Each number is 500 + 50 x the weight over its row's rms, rounded and kept within 0 to 999. Layers, rows and columns count from 0. Numbers have three digits each. The size before them is the row's rms in percent of the matrix's.

# layer 5 attention query, 128x128, rms 0.181, rows 104-127, columns 96-127
116:396444515512485497555444467483547548505552552583435522453444533545483439472514542560505569507397
124:470463545458561635639519411462476564483431440502517508471508562595484489511521597499433492547596
125:493378529542490491543481506411503605548494500458554529511507427638468500606553534579558453555515
112:554469484545518497489433474573457600439426496527428460551465531500554469502523443601512452605503
113:468535499409442515490450522512493529527502652381517501599400527520513505409576433481540529528411
129:546440486535571457485501505551538516464591467553467470511554515482488503527435486473459469435504
119:598522562504454499487480409569474468424496388527567573461438477450407500510450535531496579533542
123:509527583537488522553523469466470530499541533442579616467479520339480466478519589527569485553477
110:485579509467373455527496449490609446537560497507468424432398529574480587588481418498604503492518
138:468429421508442552588402477444482455522417393511539514461517491448428445525547587536540553532524
097:497517527484428485501584515493607557506530484541400438505487562543438464587484483501498501563528
128:437462500509394559468508518457477458470506474476433434547472566447483485564463460517508461515445
107:440536504417395560478404479452539474464462470536355496467411547490455469531502512551433424507497
103:484570525492440521509469492438520519479455429481344364446398582461510535499466480561457510577528
099:477473500502450510553531470453482460637540405426452492562475550477513415534521466468585552520467
106:512603597479446495484427460428532510478435477498418440551399588466476464509497462463440497535564
111:494500496479501490596425480417450535528494562559506565513506577509436537539529512518446516564554
107:451526546506417547458527507526555607553573450464493622478424495535564504422506530537466466430493
115:507518531530475437442469488436569460455569440434523453485477541531441423514491473524605481522542
115:479575477435418480496500516470409498461480464365416556391460471498510565526499408492461523462491
130:469501453640504606547466410483575441599500507566515455506448411446488531481556444591460484583544
119:470517542594477543424539484577458504476497512511516580435526495501462535457404458488541528480453
112:537467492429545475583510422359550470468453514469536461375538555480516415493619539464438497556514
126:421465501497424513554499510565534463499460469445474492484425483532506491537523579603486516438571
# layer 5 attention key, 128x128, rms 0.164, rows 104-127, columns 96-127
107:462502573554563498468579438529462434424411508447448456462552527594508530566488553483418516467386
127:571496497504618421505409535507540491553453508528519408515541486495549503453459574493557509535570
124:477498440484535414548545470499402474424463479443527468568502404528538468435496530591443533529450
123:521507600487443446493489444393430541442570494537429451546529508560395500449547564464479466503479
142:392560519482521488533425464428460485481567531437431472471525439502491502540481484469500482522542
145:494578519547508558407538546556587559462561452557462578578474601526621545452428533453482456565344
135:422536510464537522487532486466411487513469502566461512542488480519502384421504505515466430469600
130:486470497550549465402535461428531526515520553530515435462473491476402488492507512449445525502521
103:477478600447506466522539478500437433416489495589612499504512538504636403388412545472422431598504
100:516459439605485507443493500444546463471568445454458531645530476532487559459552453415480492475464
094:433554506464489568519406411521570454528450493526468520382447498527449573501468426515511574453440
100:461539513487562495612439500475631544562493601482475489464453485607527578557508513480597564549425
076:473457375549533511473489454448583588503521491422460454502412609526451485498477520477521575547570
083:401502506521576511498391509415580583451447513437475477529488504541469487479535581447517576525434
094:533519509532511458553544487440462524485490566561517559379622455562438535436458520526482436469442
085:538490554479511449413466582447542492511495487531426549463520503465495453446547565461533616538482
115:468517580477537514519437555532520482514549549490515509462474492546525403488539604457472495447442
116:506521539451481432521543514548417499500519520491475525440480430537620464473543494488497402507484
104:519425461491477468442473470517552477479464471424501407492447503578450571553527502448579483563530
123:509428392491580490495466478501446465500430407441440532522427517387560512559510444507492478521542
155:498505525535467518462510447548404491497546539551491503522464565570454471544476478552495500502545
142:544528523476561564530595460452394511424432532519547564613450395530578529486519509443552504432432
139:500476434575562467548442494495498493521567544430612415370483472463499491466401565537502498517592
125:449496510611475461456457527416452454481523444571484534470385481491525490457476621519571481470446
# layer 5 attention value, 128x128, rms 0.183, rows 96-127, columns 96-127
103:479582546478513468461505550454515574486486516484544551530470613524508493430428483514548506531485
109:553433535532442513488467490445519483426498482464427575427447525426466533413511523428453452454512
105:509450576536545508549448414361542457555484538461488484390405479567547434549542543542488477522545
105:530513431508594402530506448381392533430531422459527494551590507469497499546520518462612539495551
113:529580460566528477421453553500526555493478435513533435514420448418457453491441524480385581463599
110:504535592402529496531519556443424420504504486492518458505596550561445419547502455547479527507517
096:540445501528481482490467529454490522486548469541458548521489512531422476525522513494506461499463
103:446545425548460500415533556421523391452476495491506558506542601442505530522477485495530489480517
115:568472525409620495497477504429573518490386513433551496462450468507499559403535527521532438518500
102:513442565545431596537590597562458464570512556528447508453511496505480500485451476400616492495519
116:528501528552506456537461420502501444524542432487503409496506495562487590545505482505449496542533
119:475530515705551497536473508563474488468509544495550552600541489520525566543544537509431516589487
117:459489468532468493416451525498491507506406484599544350558518510539513366386423471510392515582549
098:418546435482510485495569579498420390524451553507567458560492536471504468497536485477474481585497
101:532494508478494455480430534467561531538491509471500538480466481472531415558509502548505475474495
115:490501436477472529447438513432550554514529534472462420478437464480560397443584477414471542410483
108:492487474489515493454454569496511569479531433495467523454520454514531517579401503450507437432461
108:516456475590542454428589535633529438571465473496491430436504458514515472568486490619606434476475
100:540546539389400573521539471481451612481547490499468435501485468474569490512543488422502520440539
108:511438501532454443431518409429523565479544492517458502542522500527416519553558475561412415464549
098:465522561484524522458532467463536506509469449534491505488407483606530568395523469557523477478530
106:592519497400537561451509456530471465517512510557444488389419479505506506383486525516561498470499
097:488531542573544504519514517363472510520583482565547546517500520481476526485490456416499532469419
115:439557441411449580521606572475497496534503505472494488467499500528498471474564499499533539440514
110:482506521477501347472511479492460556487510505530554502480476463497513532503475544484426459521404
110:486580445473526425499535474567525545530466444477430503602497454488440493535519535489467504583443
113:492494550591528415526434535457524494532449587598523468630499493471618540531503510369591484551487
097:402496498545524523553476493482465531469458524502488463405523452493532456455429431513460525538452
102:597491557490439488419473510643422465464478462567532547501566399565460466589499509446459418507549
108:499557516436503454517496524517454538509539496503557500462420554590439521488499486483513533530537
107:498415568534463454510503518533480565488543439526474358443519498500484579510580458434494450580497
117:445492468541526558484543458438545523486457477414462571464485467506559494444492520517665494555456
# layer 5 attention output (transposed), 128x128, rms 0.166, rows 96-127, columns 96-127
095:506538417483417444494517527535536423526485593570538476483580464492511507431523517400489513477503
099:504559440436484471471515540416570530545521443466511475479561412443504511534470476479454534520460
101:470516451531461503518469440465491417430466513641461476515564494526548389428527500476523508478572
102:492485505431455574482497568535518521493484502571512533482467554511498523628444507504562450520463
106:498468528483605472469564466510539578552453536652473503504477476437458501559485519535379440506498
102:503494448471502538422495430585477485537510422405489588456525507458478487569499523473539445441509
104:508414525466652434545502459554495467510470515509545488439604440477529419576527475554557524539523
093:574480550467440530543565470399431520537494478457479546449417494525525540637481515449523512542503
101:436487477542510430556489568582541454436499470550475559434551413479499488546492547516521476595579
092:519537502486556475449475487498486545564526531514506463518466546471472569482579488457498507594548
096:496468570604500494495546506437481529421490502488464467549477466499489510411557508524513436444518
099:478377465425436449533483483526495572544457521538496469494479397484524386484315501447458471493591
104:522552592544394512486549494484604512391498562551467398533527516460523511475633523533393487507487
094:447424547456402500544477513573554537429521481483476464489502510428488522529432500589581586464442
094:523551493413491530553476466478539424541552520543490525501489398498537526433621483456505551410541
104:489386567423549501532591521498493418475506447441491549528478486532466550451547517541578566430574
103:591612565563557467498426551442542504440471503496494490446441510503446473521432483471481521530413
106:528590484453478530545481515521444472434498535526481559554459571533420469527499522425583482541476
097:468452503472510518465483518533433531467429509468526486532500552517487519504544446599494446483590
096:453543470553470505547545462615444457543528490509504554528498538502568500488437500533441558429445
094:477535486577433528553528505428463479449532501503471436473574424544525510576507414510606497536443
105:486541491506481470511438442501578508475520467451490498574504497434514474358539495550443411571525
093:556575536553469503405524493483504559594499448533456601499492455451459468474506509486470488490499
105:459508570541511543510473514531535541489559467441488538441525530478537408477503491522389613455493
098:595539614477621487532457541495581565493562515517509552492441485510427423557510540465518502514527
104:504509595447458500499465483465510540474489507393509562470520472539516520539461529515391387450495
113:469450569504450458477505442579483622544478498476489491523440493542546526493468505534513590600512
104:569481459465452421493450438535510591473471558477477496488388506536606519546458490413482532516461
099:470573496510493535545462481574634561485492452629498527530538553445526502541495491499599561487452
096:444514572523417471524431439482456395480446507568512516446489484466471530550488503431528559417480
103:569529520552533461503426549485507576461513471579522514501481429553550549377410493505515600580610
095:536414632452473574517416488412534501558552533596494510535510513582492497523503512489390589452422
# layer 5 MLP gate, 256x128, rms 0.187, rows 0-26, columns 96-127
100:519556487522495497556630463480468519541549400464470533524510471534520503480503457460443403502496
098:484555546468465541590458525519517557560519493546506491538428451406557495525456552452539530528497
107:591519474447581581530570433515498527523521397523461538566520529572515497567471498477513478488530
099:488519537532530559530640580506480493352601562506525519559595374544556553474494532420547437467567
105:410557625524522464568489469482502523526557546488574444535530408503502571521555436532521515583555
102:615498480499491504555596452523555474512571520432442450549495446492456463458510531502478454508518
106:540464475543457459402527529496494573461398501431548568552459392490499500444556487493457591476414
100:474535520370541471584458507475424517529493543532505561430548578490454526533533479448500447602453
100:431522536566455499480452569513512528498490516517456464537508463561511494501501507556375463492491
097:610451516564453479492468590524514472533560475518492433496594470482540559490515514535574526495543
098:444469512562538434494523516470436521559521595581485489437554525513475448495557555533560557529500
097:472522508524441522559467508541518559488502484421545530457500549531462506435514441512478496514419
109:542448502453570558475503561506512417482427465508512455511599536574495575455511511537556592460472
099:519539426490413487585459518514451539392525450420598639503479486517564535484469486482446458543476
095:518487526457506540545497588521451504516497549498520488501481630557460554563546521478472461475420
107:450493499492409547571557512611488430425416540516482486397574505482541454472504505479530490460502
098:517401548471492508509530560484488448456512491518453471469532500445468460470509536526630476580467
101:506462476565533451541498493532459506553584543501530441460587565531541562514387501486544432431649
099:613502541550467459482435466417517571550487421453520527430536574483465396461529478534533505501489
102:495548559450529536568456451431560472492484449472451498505418500435515429545545495555460625509558
094:480553450433478475538578592446522452553419464510541470556476581465430456492534588547515436524465
105:453547472483480480482515561426534527485585511474484538432513440449498524557513387546484439442521
119:406639430505494500587564553440547513493522542584466529527488554460532577526445520529499495509533
093:418516523361569484524456502480510575411494502478530538512495399520495492453464502515598587480475
108:495496602562564511483483524463526456565557572520461632471459541467622434529574512482560553439569
084:507456463368450495465533500480488454456545544593447485503540489548483469512430510576395478587598
101:442506558519511462460481487481496497532486524460460602566518456460442528461403497477513468509393
# layer 5 MLP up, 256x128, rms 0.198, rows 0-26, columns 96-127
095:457435438516500484544541532398570529472571542534491470484489576406468472440521481396529591511505
101:492469417554669506525516471580445504415437500497419499545468481512550515534577512568429475481477
096:409548521435496540514496382544395489417480516525455485546489501494514512515486437534489447450462
109:486553485455521533490539611508484452463516542519549556526522514488684521548594521469460517496596
095:434535613439488488571570539495533541563473489465527507571535492494439608505505470570508505559529
110:515544595552454423491528495581478472550547495494467491546431526483451488507461482586475506571477
097:578500535459510440473445456553557530515416514480600482549573550603460475491528475473569502523528
092:436582434518487496429508494543469463590591638467520428527449492513522383460423585516496508508519
100:601466466504494387493538379533465423415468517459439511561468477467455481416578464466479529531475
109:480507471474510454498544440554485541472497494473481552487491451488460480572449473471443510551436
094:448547439525559406514441511516411499586558608549511454460536528480496439508533579533542476454470
092:529547517547466523527508515551551457516460522507505514465564464498431526525462451524439445479562
115:482514427504496497506538519474515485547568553462363549529494503418540407490479507505558418492435
098:494498525511372437589573541469467520511399432558559427450560545538446509513551487520459461515506
089:474510505440424526572546638456404533490527520483460474541469570377486472495556540487495446480415
096:437476448543376558492479583517451510573575466521493525581542481459630427494497521559616475560531
102:573518516511483456507593492519508494542404479587512595532506565472443582565522538499498614448472
104:574576510400503639496526560537516459470500575578546494523447501462475469591439478497413519536339
095:333530580578523522505462468554499472452506540558530346409448447488482473494536520507463525429527
116:600647526516425513560484458475416492438494423550454435512449496568415563492606470620511467495478
089:438518422503484552534507487567530484575459502466531549507482633548488583484611540447527462523509
106:557513559586532479428510489491508463476568501515496451474471486455554488546635494497537501501466
118:503605441501518507514434488507572580440434478445515532461486441433490490502451479417404487501455
085:529553437450473461388488432526499413427470574544512535525429502497509562407434565511479491454483
106:459515544524386559471484477501544500449524489414510433489477435518594442605393518557586459466520
089:471460489588477506560561524490503504514510407458544577532443441504406473471514547428620594443470
100:533493448593490548434504517496563516507473465511532505372426526566465392484551582450550486449551
# layer 5 MLP down (transposed), 256x128, rms 0.163, rows 0-25, columns 96-127
091:505536574619515565485479501524451443488508559498557559486551394532483537565448549480539491501557
105:503490540538521440389505438536485519487595537557418523503520430623435551436505430572479437417470
098:543433457468521565530556505497507465493448486439524406537547575486551484490576499532470398468505
114:507594590559500521573490492541611560562467496435490473569559486469464422422503518458481520422604
093:440514579484554494499498535551446526414515537537534517470502588512522566457421601479540490595374
106:491513475500496541475416578517424433468447494531472411528493594474531464463392535547441441443472
096:541567427561460530476503524507550473413525531465538556413540485457521489526530508590480469502526
101:606493525463428459530490484422505471527484473482509464533524457486505468533483394572477622427432
097:431485520550495543590448490473541480555492554572530549571472561531563541478422467448531511481465
110:518508425455516417529447477509496537590513497522551527461488499542389484497585551482583537614418
091:491410502533558421456460421542473490470551569488525523521511509497525525481538337476459537524487
082:516421519510588625485548535501519519516496451517492473507437475469467605488597526419516520577518
101:452536551495499439530467385430503502483441519520584424493487465494479587494426405485561543431471
099:512524489510451478525429395506467469507447380563701475514525434461477462516506461428427519557516
092:500478486566505496536473515514564476460428588481540507443412557461527477478546425492479488525555
094:527532545513417438609580547560433493522545473476463470481536512492459444484539519546560485501463
096:594464432518476446522451536396562498558467508516503489436557553523449545479467508551487531473567
083:512416471487433575373488453533632586580553525529348530538455487461480476500451477438527555516522
099:439427508461443457614486490481482502421504452540478452520524506544522457517458597523504497430517
100:512531392616468513534510510536529595437374491521530500497552470521441501448490485492480495411516
099:567513527529457477552504427442512499441453503556442470527500439581518535544541434549463492497533
104:540513475561489413635533490488470486542376563449489482571556531543593466511558476453526509499460
117:491628518460505490473474514459535586484518568500466413439434482388483551508374415531483500509500
095:443503429539493516515414477530527561607454474573483505566483471529566444509533557502491473530531
107:427568524482489606507538479445483477409486542464502524427524450515537545504558443616530495493539
086:541491517502502531514505530562544517486511427549585538478497460506491477534450683419505428553521